config.yaml
vocab_size: 16384
rope_fraction: 1.0
beta1: 0.95
doc_mask: true
steps: 3707
Each number is 500 + 50 x the weight over its row's rms, rounded and kept within 0 to 999. Layers, rows and columns count from 0. Numbers have three digits each. The size before them is the row's rms in percent of the matrix's.

# layer 3 attention query, 512x512, rms 0.0976, rows 100-313, columns 320-383
078:486614475528559486413501452417464512459456541374450503486548539454465410450517536502535510467489483538423499472513500521559499501503519483498507513530488481437553475530556453535481517495444438
082:522582451553499511506567518482472575356492552518510550497487550476546563497427502476489482445492550500550515453482482478538466539509441438650450461605468493507497502397586557453469492444486425
082:440454505423466484473425445476565516539484518448475487562463572442465573561511452486563453402428479449465481608488450530525518443443554504544493518478543464418438608451470540438438525477639524
082:491553400451432490446505457496535501629627536548432533547541566488447530466466469525519444463580574468553458482528619509578474519523513595579486431576506482596505518461462510521511515444502486
076:597510493545517532563514605585555579530531482506419513533493495536545490495461520421512535380497465537648540467536591385474560575473550565485503451567489446466581437573511502382496507456493501
091:506541410431409462509530577554549504533484570557522509478452545455453505571564430444461535505507471533463476537475619516546443440542429460417549523476518513586452521531491433470454394585450565
081:494564494494520559506458470525517443548549529508495446531522510445507513450545525492585433413434483456570477495458518409489545580523478464567483498524518515555461456483525453398423489478436495
077:508590440588563487525523456472502605456451564544471528449511502419496496460481497467592473527557519526457478516530552418481452433480466512521455509512593494456381585442416539346489540470589423
081:514436439486438537609572526497438517599517548515458436556430442521507467484552505455459553388448493505598587514540537466499470484449559532405493425542377529428491438589444501496386457467450549
084:561493510500417589554486531533487503447491435515418552574556493518552537460467596449416438415475467444538443496436563442452563441411525542476549537504534547456522412400452518547518470490544406
081:412489572410451551493471490472443469533578437467401448514499515540453465570488488534515478517477519455512625506510576421500524587564516507510557531531542505490506435555403464624478461535509444
080:517463583520579459436549468558521480412570445484451477555451478482433633456534511481480567420461537492393498462493514608518540523515580424591446591580545589461482390496483377468601508497436440
079:584465620541563606478497473452453595502523537433568507527591465529524468478519547527453510461468570544533487528464522459603535547596499436544541519448479478416482447429544580455583478470460492
079:478439566550528532392489566493441477475518451517467523494496593483435562586441503503357476507476497450471501488547643519545532539501458536559450416449603585478542463471528566480484493451624385
085:498516465479399473498553435483539548543490540528434483535530462510468511438509508472536505517395563483512480405530485476465499540559456473549426444520487439584496531598499624526467470569526486
074:457554548568568362404576469548500562511534472478572501480479595513532464516539465550540565467491515479487473511450561509462470483576478488592392510481530581426476560508446373518465500481499526
079:588472532591480472444513482505459479589521579584486512526477624481568460508478357452523504452455442514544541468450471441443538497480555515453618489597516555556467504514519487459501324456461530
077:468489430541571424508556500562484492578511566403515526542575495518503473542492529459499555445514436521527560477534567490563416437521471493457536498526397389450447429528505519538602470475515548
086:452524612529532611470446624476458444549509498428582409538535544525511414551412389507476515462452484437520489522491438604449467507490545478477534410515466511565545483479521451463444462553409451
080:483478512504504444549610541609486464483548476519436476543452495566518523472502576488546534539437456504503425551522559445404556603512429443530587516512539565439410476529428464550553479485470456
082:538483530451494471433511512516483592406566479448539574432553534472571457460490426602525434463500508521482506550603525412536423510503583546537507503489541559482494446424453540567533514420501556
081:562572558507479486521566462478489535506541544532445464426471484496510480500515500549451434468481531474536572499562465497503432479516570401511470496512454460494533497407481504546440581479482537
072:458529480415522450490543450482466414542456538510565470620456528463447451457614462412563473532471493523544554462463461531487513542472518474501408488556615530475489509493465494451540457579418535
080:484569464494479546443521436456451554534561486478517545492610520491417443466457471454523482527530578612411503454553519536519431481527474521507573484461409655523607528539526467562489491432492489
081:369520415516497466502492427500448423391470494501465498371510425449453482464522560525511410520560506479463504545481563502510460521485449434463439575608515473417523467565486552563512538527554444
081:540518372497503516522560596405517515504567468528500536543594592434551494530516520451526535527429580476516505520418485495528506499502499586517414464458506556400471415401568510499495499575541495
080:452438447506462464480508475553556544490579535441476517447532384544501488480495505472561473464445422481530579507606460444503568393576570486517534513483505540442430491482454496440562480582440539
082:452544551511614501474445397369476460485469500497466515491451467486470550569490396384348562500452488481478508504515580462550497527473547498479437518654609525481486435488516501429518537475531424
045:485569498478478460418458526541589416540414472525410528456517526524510513461490529584535490595509479540509509562496535454541545515527522490526470456518497473590440528542428489595488392505421457
046:417468427511491378534530533525503483521458527586499443504541514442533496485501503506513568452546506567482470539435470472516437483539408558519452428528408443525518468450579561448570403491543471
061:570458502545504519541436477503472434494488455462543485509540493499539418558533502590565504554598466540481530603573581534462509502537447498488495425562449495564394504517511542528418557510445531
062:498388493494494550494525646584456477491491484508608509481515482542571540462512536560424552445558542495540447543430496522483461490464465473494444456554489450569518523520557535466536401548447437
065:483521539508553457416529354487463488461536544493505480588372406579444476492503428394600499495425513487523512411543480515484455447469528481463474548474524541371528544542470427520502603421490484
069:526510523477527522461507473533438479479433429560465558499557596528522449554590478494561429587544462516483549434555445496465460511478458476564648457552465514477462498500538515537475524482509519
067:544421378515549444481527388510502470557511501444485503459403546492635510486420567449517554552517489502509566520460535547531356509578510575513456385536519461494416518439551559481530522542466606
077:526520464530510421527478512558531508494408490561558511520528514521536523525459548500412502481502554516438494487512497434554595474501407498666497429475469481534508549427508527406563394511542460
072:554513475459514476493526498547466519492495469519435548525564573493542423525483532508494467570526487574475469448531604454531561512515526506527461471523534452474410492534512587481553383526500468
079:451457567508556419638382620505423539482590477540480401459512506456521520487495584563442579488451511475438506517457546471607502524455468534516499518505491423488451483526450453474456459480470481
096:463503487383514531458524455455458475462422526435504488502457477546453506507532466463566526473507497491517553398604492591445533447504514567536522435485500505510430530511571550565490525542415545
090:483514537446445428461511568479557506507537525438497490459513646580521472464400509559526466516559462422542476546454504490499488502617433534532512496440601387477457459485411620495460453508525522
071:484491573468512529459503538558326508514507499422513516538665531466514457515442606486502551573548538552550586493410510489441560509609490604446409538498581526523492513534399547543517445528506458
075:513538494458426576483528617552527487481495428535529445495504514513546550506472499478464556488541598578580478509460651557412525479483564518506484504568457580536477560506558472533505482533503456
064:470471524437453465517528557402510461496575480467571410475383437530538525503407503497545520533556517464548432495452552538598572502531452454545458467490466486535501454474448493496437521483477523
071:398479538452522594545472513511516532514510573485446530476386482540423519503561432570454507508479507501532475448513433497599478498507520458503576530505532456461497465446579518483448501367499474
100:552425615508533448588482537516527394475413463502563481545525494390525546451464459483578546502613519459473525563534565540459456483487530433477494435565446472584477510421416487495418546432525488
092:576450439505421431458493469457485495470449445472562514544448550482459394459425576419482375485455470497558462451463492544557521493484479469578539456547514559489485461492494448511419460415415506
077:481504429535453474498517585521539515578502558463451404513504452539535554485504487471558537511519512420508512529523467430424483539490441468578466402468564535572533474516436572566521436504529506
075:494507525537527618622492475523517534528523478508448414576447470507464531439513477553518500408533471547539460573587501519536528536467547494432571525538536504511519460445593416407424551489456442
080:518578483468363515473514605495535431439391527456493450456504435445453464457476465517606406438502461498552566489441497566493604567583509550389440511497551436605484510502530495516495468501542510
083:499440473482532512607501446447467550495469580513428515550454568437480498551474509597444452471518450546466441512509561607590554539533488511395591451508429479523554576490469519448413513473498464
093:512512531554428562520503532490428599454544439491571501544467493533569474535450597414500540522416490519500451514482512464435466549521530535580506543559587543597575511491473444405515572475418413
084:401422532513537546497468457498520550515471540549481588439480486525483469488526525669438518493551506600429379501493504451536434476477536479463530493454490447489508514503525378446524475426514488
089:495442508516518547562463486490502512471576485527474552519497465432493517468422451535469576498586412577493499501492467485436524435486518418510486563503441531428432421428471412542462475458476561
084:493530542494499377421540508492549516486483448514566444384523526476435425577417477529483451515443474504457561480575457475480459466488561372502552494601423529479592406540592541577548530504548505
087:513501478434436513563452480502554499453556507516586493414530417500458535540463442489419449541480543532502535485468546494534419511471566481503531542534528463547511477533479488512459573500519444
076:434446570565536522519487514542505530595480404575499529539500518620482500487465543540575473459544539501438507509546491449595559529411528435406454500489493505511653547456584449514491505542471513
093:473494421571589474451514553427520507556442533465478579478557513436543472431483417568466618465613579464449469533528450395372459371434446545483497425504466629468455510565492542476538531495505552
096:429589403445462561462547472507544509487554514494545518475546426456436503437608431550452428525486482452536498462535538537429525447526593564497507549495541533531481399433533538493507533520479482
092:521426442509536415531552553541577469467456544570449554469507542516427403476468456491458447485478543536438495446396575493534474557598483473459381525555610499511422478494449505519493487471476525
092:422524546514487500489548476425530474588487515488494554468530560494540469419494499643488515543492502441350494480512574483515533505474507431529441622575570502477459617485478526541482584505552470
102:478504479522532529445456473609497441392478589449513496575391460505476437435532535572481442453473460564491445418483501513474401398536467465516475548464592468473537459473652447473535444515452578
097:611535479516467529387531608504532516400638542415441503498457625608516493494521555452568465545498449461520575502532431515559507473572506504498421479496501564490501515468509475516486478490501432
106:540552539472480504479567532570475569543522456516526482515553554521615418466495497487449527588437462471525456460543485472449478521492450509522482513558395503456418438440560508456543516448459393
097:587486473467583478499440481443487531553490428416503481565574440468569547513423377504628619443438508552416508459558533457445535574464428537507613534496455488469442447445562518530424464524470506
101:495534538421463593527475525518479550564477493583437516501580485511610492479449550568501455440501477552461410448537582526411588471476414524525511448537497481443505609494494470489481566532514453
096:496436465531572514572495434455508484535625532446468537476538451454579535493550524513507566557421447517452432459512377516462497411472481491488544451490458445484438477545424426444460512540455528
102:443430483512504499518465540557452522565506504520588417519513541588490468552448512457561469528598526495543512543532516501496510485500496586475490501515569537538453523532511483474475477486502524
101:532413427467490482499503588461532478435542537487520464461551439593407448457377547567480450548502509441517507534475509536424491542501411543421466440580532523567468433553543437520482541491528463
109:457462493496474508542526584522462506492517545385530516528515571519501450461494586539589466542454562493514554560525465539461424544484497556450466598466530471478409405561484492453454483542455507
102:481619399524455575522434449557505427457570533488547505529485473529440422537616567443492489437463447525572432526493450522415461565543582484644468413425478528572579450517529555577479477511424489
112:528550474552462528448460487518532559419471454548401491467322583552522550501496536448474444425482457484547443462428455445567506536482522417457507523511497529511554519425554460479545518500403493
100:426553492482421490540434517510462502490506449486576585540561526477546555481488590540492427599439450536508534507534415574555468515397583493520617474483515512483448453567458489481515445496498562
108:522493528483506576446430489408608422477455532506471392525359508379580491554455393435530526548505529524532543490438638516468560465505547571430439519516495543420470509496530500504499467481405575
121:420553439455454514506551423477417467496422584474501485503494558574505442483470564551516450528535442519517447460465492500498545502523455456520441459598574551469465494519385559506439451502524400
116:496563468452491475465486463535549390518418538419511548483513493464518484493469537473429519445453471495473450434496530501545458555525513551410572432558535526516488526392483447598513533481422537
114:602479414493447431641509610492527518434522509509505587462530502466527525543483497373468549538467501537467509445514555513521523394595591532499501582595442404510625439507604532485528532530546567
115:453514504517575493506497538580471464538598559504424465436486516455483452527412504560479466430483512503573426562470515493510548534661517477521455518522532581496452420531551476405488525500399465
117:575485524540487468506458429426515520601536510509477529518527525491483575575438568422529525493530488532531461560509486453468419585452562544490438626511488541532415467530518524549554600509460538
109:420475550506435445484414545444406363442470589341659550560504398599456518513500520528457495488458523548616425520486560484465548542496456447546412421494531491494417506533493573453528488461589485
121:504512519570544530504462488465498538398485563560464554484496576547495483490500473472597481540616551425464539641501516468524483479627505446513491543604515465452446549465529503473447549511478423
113:488494519458416540486592512481512627496507579531533606453486555444468417522604461561539417512515492535518471506482494494431537443432552519529614541506503440497454496459482509482387554567493608
118:564378579492472554501535505457454518459541452440526472532468433491471462487559540564554521465533520387569486536465541471478508613334485478557557408522485472415517495513535523496535559510510562
120:529515554607448564558552511480566352534496592520497499467534490422526537464518382514516547501575453545499435546609447543559558418529531510523476492496504515549549550436500495496479477502550540
115:518517497514444499551538626481460558460450501484542458478420557579455512549488455533422552412519427520508548437601433555455495573476493339542536537385512511475470506407642493562515590464506470
124:477529580595586444558555456545421452548450526508521467581443465459505495509632486496449466504520504499466443523458517387560544486477589518489526524490560490472555578574475480557481457348610514
120:515455546506542457515533573551562546518481543496535577439463523558447421454537498448533460522486459469520508534496517453490547512466625510540470482495598485452449393513578539439551406514390524
123:617395510434514505566495530518528586540518516427465461557521584552516497525483508456452479467527467518526536502429558513536500522547588498593515490646438410513498504566530452519561479515472537
123:439501496540490472481523467524437468456517446519557506542544426450523474485544433632497496486531482429449477514559567444547540608532485441498440550539489520480513527566526428516443495447507447
113:439432519638502515455561512438455485551532483496562377483547529578617549492571519466520538430444518482508486496505544557537453500539540460483461455456550558369550517533543514510537508531449473
121:506550433428515496478578464535536463397533472432384583555519572561525400544407531526466492500515475557499507511467506468422508409433376600566501521511517477474444496479457522442505538480495462
119:499480487410448574532631461604393552530438465500498418541519554508549451540513504475561512466504505475614467498460520505473489489489471478468465503510544447494449514518455427556514559477541493
113:500480504492527588591575527518501533435540592560503477454489448484528608496510428495468482570505597538509403461623554514475573572472544490507454443555478546516506566427592532496494657446491546
066:543443497562537534474505590508523547494510464500498510494386521516511518563473530485567462496440575568496548492443445452486559513450540482486509517565550497494441570500476531475571411540505429
063:470486453500566555532384566480480470526572452516527519457521533562490481544462538542557570500533545501485395500462504587440528473543466558413411510451483575545544542477560537538432525445587495
073:476420484560567482524519473561515529533520446417463501549450560511492506514557410487519528569492610567532498508483476497506504541408550468547569480530525524513440532443454525483570451460496490
078:461478614578531541575373527483547540516588525512516498438480450519456528517499522457485543468549535446505430525472527395525446522483574505492457477438543493456543531451526506477503554496516448
076:546565453512465490513602417412448545456487467573540543535480455421512517475509505485493473484478467520531545512556583469571506410537479391496540462511467462521553335540507523436479514450495472
078:589468508565579519482496490482564511477490533509443483531478552404501490480576508504406433537489599523493515422528453551492567466433540447531503476454518481464400449527480522536493501461445476
077:508450538535489527492535544566480436510469447439491478519503506630464492595524565414630435408533520499507493473476574525520529449577500481508541472516561539492509489510478512561509456607456558
083:447489548541445482672473511490555549482513449570535437558407478472482467458442469522545632566464512471484474506452441422487503493478499535506493498432449537507531487456543575495473487457443569
081:417508551515458430493478580467569495502487424509510546478481571532591509472510523541442561505487477442455539599507483440491481548480601504564550419564577448478490505623504532477517374496497417
085:478488588577520524485455511431504511425525557489542549397432523518517529478564464513528495572454452491507511488458386502560504509493502447483503494452480545492486496479447473460499542527519454
086:472506439496553546542540507535466497546491518509520365536431603409449591504557495477427471522563509563468541407536444519541516439504468520484586510472472479476496488526452632547500619449499514
089:490517618477466387518501494517534551474456501492586479533558475485567491598537540497503517473508526434449476510359603438481606508553393480546511572485538456499449555528534442431513512435478500
076:538476514500554524447499606511454495516418540466619446517548551487577555519493534467600423592493559479491502463472536512448506593496493571508434406425473520544541530570550574610502493462546399
071:493480455435490551461447575548534529526512592524528489526495553481420558507404458486393526579528501491396477539404433444481383573522517475527489471373478553419510462506564515506461423549589509
071:451499458448493497574547566506485530520496425493483449520573469565521500477479554500500503480480428508561500543491485537503456458468432605576567540481544491519557475475483427484512528520501612
073:538510455444570436577487560554502498467468450565496504477492553516498558482439497583491580519486441494562499503605431549484509459425449564485556578536521539526453486480553505465540608566491491
102:509525564447536440447542585588471499499497482458510491617496485517493442537505411426561446452479464469512533491505571513542505462593490531587502553585502476476474548481552520516497514470526548
100:395581472404483572479489535496442417508452453526551480451514565481530652473410450587555480518408530557508483501506499567500539490538469578522467393464470508479391510564464467587501524505529482
076:485510524458563629497568502422493487565406520580590486599518551560560525519495529461597485580528522470485478484565484496509409516497398489502488516497533462464582468472483514492486531478632555
074:490544526473440453533569468428524466503438514515559486521403410558519523441417477389524552530535495531539496519541544518473446515453445551501480541528652493508519448501498397442506442490451398
081:482540551513513597464456555535461572521510475580526548474515512466496536505495533490540488572532573505505524404502461407475435531554469489476490488544450465515523432421531480492490462493515536
077:491500455585483444511532543518586384511564466538501545549494473464494515593401473561450454485463465489543452529544423453522453536530567570416486452459502487473417490513585431437508420540367513
084:500489518463535489536465470465511484508479575506447432450556507540470494497433522451590583559494457433460583421543450503458507550512493557561539458463560601596528569373432518525506515526540472
082:548533532508535510519478553531554640502467475565572539433495544567580540462546506541494585517514429569501518467413574441358478551536545493444491520505510497586516509403447556483489460363460455
091:505419536544520536522457488608418553416446554390468621418507455476526490448550535448445515433488365572576492563523485476405568370452529521542418528483514502454422441522525545611478509458501558
086:432477644443467487373463513512431576475557514474433539432600502462458540531572499586491503510539554503405551517503498539547611385454416499536498522487542510495509538535501429518455468517607486
086:493481581516395548477467472442481576539457485548424513490506504447507510462554540524432627526571514562486521421558548544515508546434437502509486580507577505583507583457485482518539685447516401
079:476558491510489467441479524439522558506535475496540517477590451452502527539468440575578551524503493552500509484478543534493466580484475573466527545498456529597531428527492403454547585506529429
086:500515504485550510602554527588446410502514499428467430478419522419545434462522509432573405442517585474403490552465456490428419462501582443497501482424520568443402449568524472512475393501467578
080:415450436511409497520495522473398433472468459546422482538449536532473495468611462562464506523562519458521534371562545486538523502551474493526475480493548447417541526452516499526463639574520529
089:457523524488567576492541509469505501432481604442525415518345504453493523425454509564617439505473548475474506517453463512518520489502439497524463429529520579438429473494375423566485541449475490
098:529431613460403445445473407434531626510501503518530598411628555485540539431491480553496487535493501450482484479517554485541483553482461405481504447584458572466601408496546426516422445514441432
093:451520460447486485412502540433500441449456469517462461549375550510494445545564481481511408554432530508488584487478503661535535489500558432528458468512435469443572497504457431514568475533540508
086:550594608479481568448491497446460493547509518553488529548487466571479470530445421482605468551485562471454542529491437431384405568541457435476484552460452543516445504505499423571488512479387521
089:506541610503504556352492511448479550510507597709516418433534420525425413477526454404526420530519531425480492495578470457499572614527401458600480436518517612490506563546615626525414609527513531
109:495379494583580452475485413501565552476539483525569477531421477474497555479472444498574474486506557492529442602471429415455421597442554568549582514470561530515415504545508481556414497463439360
099:506588457548463470519516494531470503496455483541496534514517440488542421519510401504580561486653486511446444515627526476488505490457482487576520544574478519489501502486498415538492539519395477
096:551433443601542496569537400501452481555519445549548543537503506518582511525537512602430537539404512572494481513581419496518479480509407495451580532399506477535435476484434539433458547530513567
102:486633478407471539503471530554470447492498526465403528499422533539489469548494481527425451544491417517548521469406417570503638524523536549550540453507511414488472479608599516467509481406540514
111:513462467467457542457618525474507453538513445518496543571598503544531491466499559546533549464525532405412494498534658435524521413435426567449474475462536474455601453478462566500508476516518449
092:542507503626524464507455554494397457471460556563555504584510515405454437422560510540525496468461505479471493519532485426435428533484513490485495503426497547430562442490548542472555573482511600
101:451478467481435518435511474548505518516510517452518473530488450534435497553520444547503482441450540502547538527517463528430433519586503478478414495542538509488456560546525558504403465534496462
103:414477500448575487523498545381604541507579596600494479429390540549482551545444492522549546528494485466488527427505407520547481539567538437510513441466486481484513584466455429549515440523492566
102:432563471563439403520529514478504450559435402477495518557538503511537571478562469432489493575522491473381492472471418532515462525555595563545488550455485464397529469558450441469437470544441493
105:521585553482436509636526495528499446505383467489429452507569503500572416554544427485523475521487506525529503583458590434508446552469603517449443572515506485544513483520479489484541455507512574
102:470545506474492464466548360485490635528439555509452558526597452539486444559475535526437544459525449458565553533597484502439561515562412475547490473569513411539496459492451517457501550496522471
101:516500429543560562572597401437472533457534590437513461423429495443494398465496565473453528467496468655557480591457569557502501560474521502498534608548404445551610496482524517554539511550503510
094:499491487495527537486502467479533439425486551455568519429575469502519509485476492523468668508446400456562509454548457502507508510520431528585509530574544491492460540571514576501559461483553563
112:498520423537476566442489565449338456539591426448421530532443468497485493551457485512432513433537531415566533539495468516463497386531452502551511428431509528441475328507580512497500550538504481
105:551497364542478441511523505533473530467537427565414539596517464509469427501494524533508429485541470524445519557472553545431491465581544497502489461493524451521496463473481507499487541508522536
105:488604549585483506553521492464534493500458607504484551510485453539439468463422484459467565495437541557470461491520558476467558478481509485592484518523371407468402457498500424451546524541474466
108:548528583462478521625510499563455526464542578681445531494498525507500487615530456464613515461459464496497400470558436445456443508500476513503484501571501488457463532450601500446486476586470448
111:515528549563580526575492557451554479461577546596464507532482438476441462509544615459527511524563430569565546542430527376505601567488497560565472499555482534564492486537441570507495569510511565
111:474444525490578543534493474538468506442550505437500421529447460502522519489521496479503500536535538447490482508578488544467476559543508545470479383525491506477560497574596479495492551481518568
099:629501543514503456398459467570464486500561572448484533427487576455556474503476479486421507495459410439535532493504405450513433463422499478491566420501486517490576602431489519510543470446522584
103:479617378525455463478464521468429445494544404462461439507423504615502520568484511340468491500582435568535550518524472482478441483505465530542420437472513432536532546432510451533458547543496515
106:588486538455471429551522478486507539400465540592517551562468511495489532512530570434513494542512613561495504521386460502489491479512468569466513456545477516448493607457434478503527449400569557
104:436561424486568472460606478587473534543471519510540621603467561567507494486478505539567483487492516505507380480569587369506505430573602548505498388508604437439466493456470584479518471467455494
107:502542532523473403555552479535524566531539500465588535577500569581470504418505423486476434436538490456531500444507517422500522500543584579509561596562475490505558406536503514562571497540487492
102:475508605487496508566496523496441417475530587572606496493497537490558508512520512498375541573484530531457598525479534529514471527497461515423555479480479397497508489515495406443516505525534500
101:514527497516549503497487517601442491463495490464561422541455487402563445459514466507445451510566507552507558522503519463454511536410534495562428454492510518499524585484509502455433528538469509
105:422544515510513537449555483556619525519516532591525550424485540549437450417475509519453547538489513484445466463529550473457586496472530595499446558403531483404533579414512559497565586487563508
108:487565454599547506485475508532563581550500543601401441550527541478500580465566539454517598486517496482536469579485480556540530494510571455619523600442517538465488521411545457523526506499551597
100:413578527589483482538402509415429457495450430522462514494551527435521473540572486495440532512484454482502502498532557469552558515526454485508593510470496539507448441506508426464548573462513552
079:432572531499430483480575478488447471449543563483397491499500531546536509571430517533573474504524449569464482518562486469509542497504504452505366520469553472466467454523467571474514602491506466
082:437531512498497632416520550589521603520520497536455498541526443555489551528548522405470636491457425672537411489477513530438472503543450532440557569570453543485484498521422522417523519565432438
095:375552581516460554435523497504551475439476562515404492520567488444471530588511524408575548561424429565516461541466523523498493482526511542452403531438502466504506492571474552483566576528480506
088:544424447491447571438502597616559456555447494493552488509493528547554417606495469425490474501445446541525510450418509472459441354435541505505431527580440532450593491495543562478532508562525515
104:485455547497585426502443594406465531544485538497479537504610435474451368462517416579475381511471495457599430493490571542539547537489435502393515463597583569570434412468538510523522413462489463
094:519487457574521478527547533487555470527427462537506529586576475509551506457466457462569524441545513559488425447593442541522501466557524552489530448488574551553529502457513417527545516473424517
123:530509525472509571478509539499492484540511542498447504509464407539564479560514514435551445554529471515534489527413523568490457515557513405494435539479447547411494413552464545471486497576491545
117:579484439507540581528543529518476567571436457487542591437509480516477400629535512485507509482521475538563521497459450487538494533574490538402514492555477599479478455444462524444548460495415494
117:405585410491544490494463408520418440487463480422529592491523523535558481489492480504486478526552454566469548481513552470526503464502495510457547482491505561610465551567430496548522594455469544
113:551557533577554329548402461442488511500568463481493450451438433558487534473480507517523490560529467445471547525515522476470454531507568500525577532571377500523502459556572513573461501534513409
116:530506485497548519469547547540514455455512462447556525601572505458497568406447481538463474452523572498384506461572531428474514489586467523606592454482420522457559454466544473477451454453535502
111:475450463506474424506477395479464540505567569519526447538416506487426487490532594493613530562441557476416463454486540488537443486586580498475533525522484463457481561540426552444478539576444500
118:534461561505603575483494464517441546543634489527458504521542476452421499561605543408464531492482512532452503512521482542343556477541481489423532517520432501444490524492450475462550549570485481
116:398537593552533480509440540469545508543459508626534555464460610432522503464510509492496414432509461564511457474491411564552524455448437441538517472566509443523433526449549467576452458478508564
127:558465493560556538534517521494441460555509549452407528524469368426479528494421506545513565562551452529542505549455501448543460527503576423522497483473504569403398442602467489455488435546508478
123:448482383435567550513503584579534444529521465428488537534525542526483517464561483436519444514492476589472513457494500448507486526529511513473548389463561553420537447403545458392605528470498493
115:578506551516527507540574483526519520538517395457443534456405505516424580462566489566553545488555469607420579446554484406434483521447430479532565544482504569610468474441494344492539407455527538
111:590534431504506469466507567555486515498491516520558593426532472452493528478543514480536473511487482467513533506381430477490491560412536520522455491488458514470485464441579434496505485439455384
114:440498514526538429595466425551482533533473531491463493480578443487454554476434503527599558579517436504603446535484500465511481496432477492552470560569555510511370477561478574499456446494519436
113:458553440519462564494498640396504480522524503507513504517447523490543550515512438463468434469516469452563453558437445561451432550537490528504543519466491512301549508474526563526509514510449473
116:519568489443477499506391496556483579443538469473440391555523520539484621492513556390458527485526555383474469482589523500475449560509594558579598517516515455397571539543478545432500541535460504
115:479439466529581548457421434539475479522553483445498580456434554479561496509489554442473588513494523481458548579459528584491412494388527456582545532512362372608486506449457491516471473512555509
122:569481474528579535557532524525499532513512537416467633501416522531513497514517497500437430516555482553561547442439450407521550458468555490496487537473556546494414556551407505509489524534558602
116:409505482502538505479417584544579436431542492491524401407465573536500570520490427567539536529483481483524546507488496533519460547429590473447500390456564540476560497409564473446531539471467595
109:573452556544511489541435582340438431542569475472414506497506507429496530526437468511435516451471468497500494570580430461313526562528429596569518513441500507378454464479598400515477480448447535
103:505493507411507546517491505518555493536515518540441524489500526559529497505502403543513435489414508491518399577535548608453527580525566540475512598538503588484476491473504514526664388461472515
119:452473552466563504496482456532594505502567515438420447568423476413519489466436559542484556490539509518510515499545508450418381478453570518495484505384570424364488565606492303467568500529459487
108:561480477479539531556490492586494536486531540589520556384478356570508468510611523538471522481448555523456443535496513507462501523544402470564465447541501557374499540420465513415568570543446428
104:439496458570428490510407563472588437517437472548540489523558482545547424540565437532434457507492411492546425484523433554518440530531461473442524449554506450574479502425641502407443533542490541
114:471542445427461448538525580524431496409462508495568419475544522599497463570529452523515468495521527524477575483594428444441482515373500431494514548401560576437559441421507421529517548528522435
109:491522498514526531496439402501535546489515506541449479588471492431477445521489496500537522541523506566528499457558519501529523595446461549545518603476393532519412553508519515451512508426466488
134:399464468472414550562473525462520414479450553527545455482506451554498524477471490475510504659495504482419516487461411413506392526522501508459475451462427522480474494443474595500350541461442557
112:542512440440487600428483477506574478533417456616509550460613501530460515489427395509520476553589570481569478467489515532517492448512573413507442507574554554408492504552549606466527563481441528
116:595469473487529483457500514577428550459545557450521538540520488523475529534439570450556458481485542447513539505410610435524433415460513559425429406510443553516562467490508558535429587503554455
117:522528573489477537464493511483487465534538507632567538505512447514478542535554486495487497426451550459589572517445519505561475511503495497467544543509445518575570537467586494495544523480551536
117:483537466485459573463465541466516407495433511492535449435432506414524483391381439501518616520478492476508554569506632506493541588433538536534474478494529488546525545546469436557569481522471447
099:414637589522631437493441443601421520583487519474490471476428444450499501469542478444537514551571591570485495550507527512562451536507497553492617426459451461468516568468469512441514507488504546
102:538494541408577567425487504490578464512493521469492439450401591493543479490461418542569538451532535532504538519561491551539499451414464526520563444457487554414520509385545448470584478419418485
102:474458499477480407442525519479532586593475581508502424410634486410553552467523535476544409519478532445486427434490525396619530525454552543502524463491546542396575502464498444516466492536523493
106:459409538440495454502435576466543393498533576544457517431520406455470504553576522585589553516487515473506533577509481388388536450550531424429470460521505584556428407501561488499458581530484483
108:539418504565472458573443539434487527479520486552507509462535520544463440480492456513492525446425572475515521461529474503603495448524476522528428496539483497525542494477552461411478551413392471
106:428497464544501541474532500406432519538515538497478433523505501667489573534512477500415496482392485573500545487460509365495428528531499497505527541481569396599523534511467551523532525557449501
103:432493496548470483440541403469480401526529463492468524600410505480589477453518480459551486556455349515436475554432500483507446473438452475371535444493418474514479485548523528435600593508473456
104:467529502492515484442424487560490550496485567471560538610478537459568528453454533467439524495561550569508510507532493401494517443477539430466496500421562565468397479448551433495439467513551477
103:453396527429475630605514611480575557489467469562514586490448470527560535451582388568401458470552454491559562456474486423516533512504495508495536483478363506548501620358553449466418447470480526
102:457526535505531515458546541597489547439553541486463489519383553512553453540459571547528565519456445540561514579466457506460514512471480498501479488444378506446515501496430521532517488452625445
104:508409515541499566521537500552535544532521459508432473540607455554401554498588410451470548454561597472442546492647525521485534488519495559470549448528481507495489486513548559487473504565477572
107:462478502461418454501563369479549502537467480489464512558480503452525527523518526464501583492492496476491511473399604558503493442497478441388532410547525477561526472560519467497502492515438531
100:489514470410445494493409474462472486452557529464373527547488517475571465550470492514566499547469476452501432563445584378585439535483486551582453507449465471526568522613505462404560497463469447
103:504487521532509460522517559483513485485544495510513526475474512513523515491627510456516516451541385496525469460529473363522511482498465463398513493439531530472564493453481443410368573507503552
112:478476459558527495367528512427557477477456556467548485521543519440476501529471540476541574539512446493564453554550474442413599560527446527465486394471429519492427547503449504458487448418509517
104:438488458457473478460545533495610466404547470529514512439497550368469500508527496514416544552497472427436487498521519530467435541561459624559560495437554512483535697455476453586587517481477513
098:496471473570512468483475614457577412481503515518542512470412522557500541574562427544503522513470500508583455480480490518515485484457524499423573555569490454542482509521461457466510522466560473
102:544487443474554526515586540553408500497390548527528438431432475461490466411520531524551446474506468552492494478489465518509499424454494517461489446494539479473533538554485505513489457572487534
111:428412509500400435441498522363504421513509476446573510498494453532565517470543533503426464461520505603433462512561511448546458452477449573540471543478539555477581528506490548566490452409501521
101:535564596536455437522556470571524608456439476555457459574440469523412503481475492477471445425501468405489495560554490404497433419580563474518559524478509522522603542400522524464500481491517426
096:490501335560452535463577534470452524476492427480506511556548514562484498461502575408422498495613474580584508404456442456531523468505551526567467495451471412504431558572419634537525462455577527
095:514563550525476500509537385567431582473491577520533546500404484480392448490520566525488490442410521506489519496498498542512452463505486618451498473501432472460482409472471576529559498488519570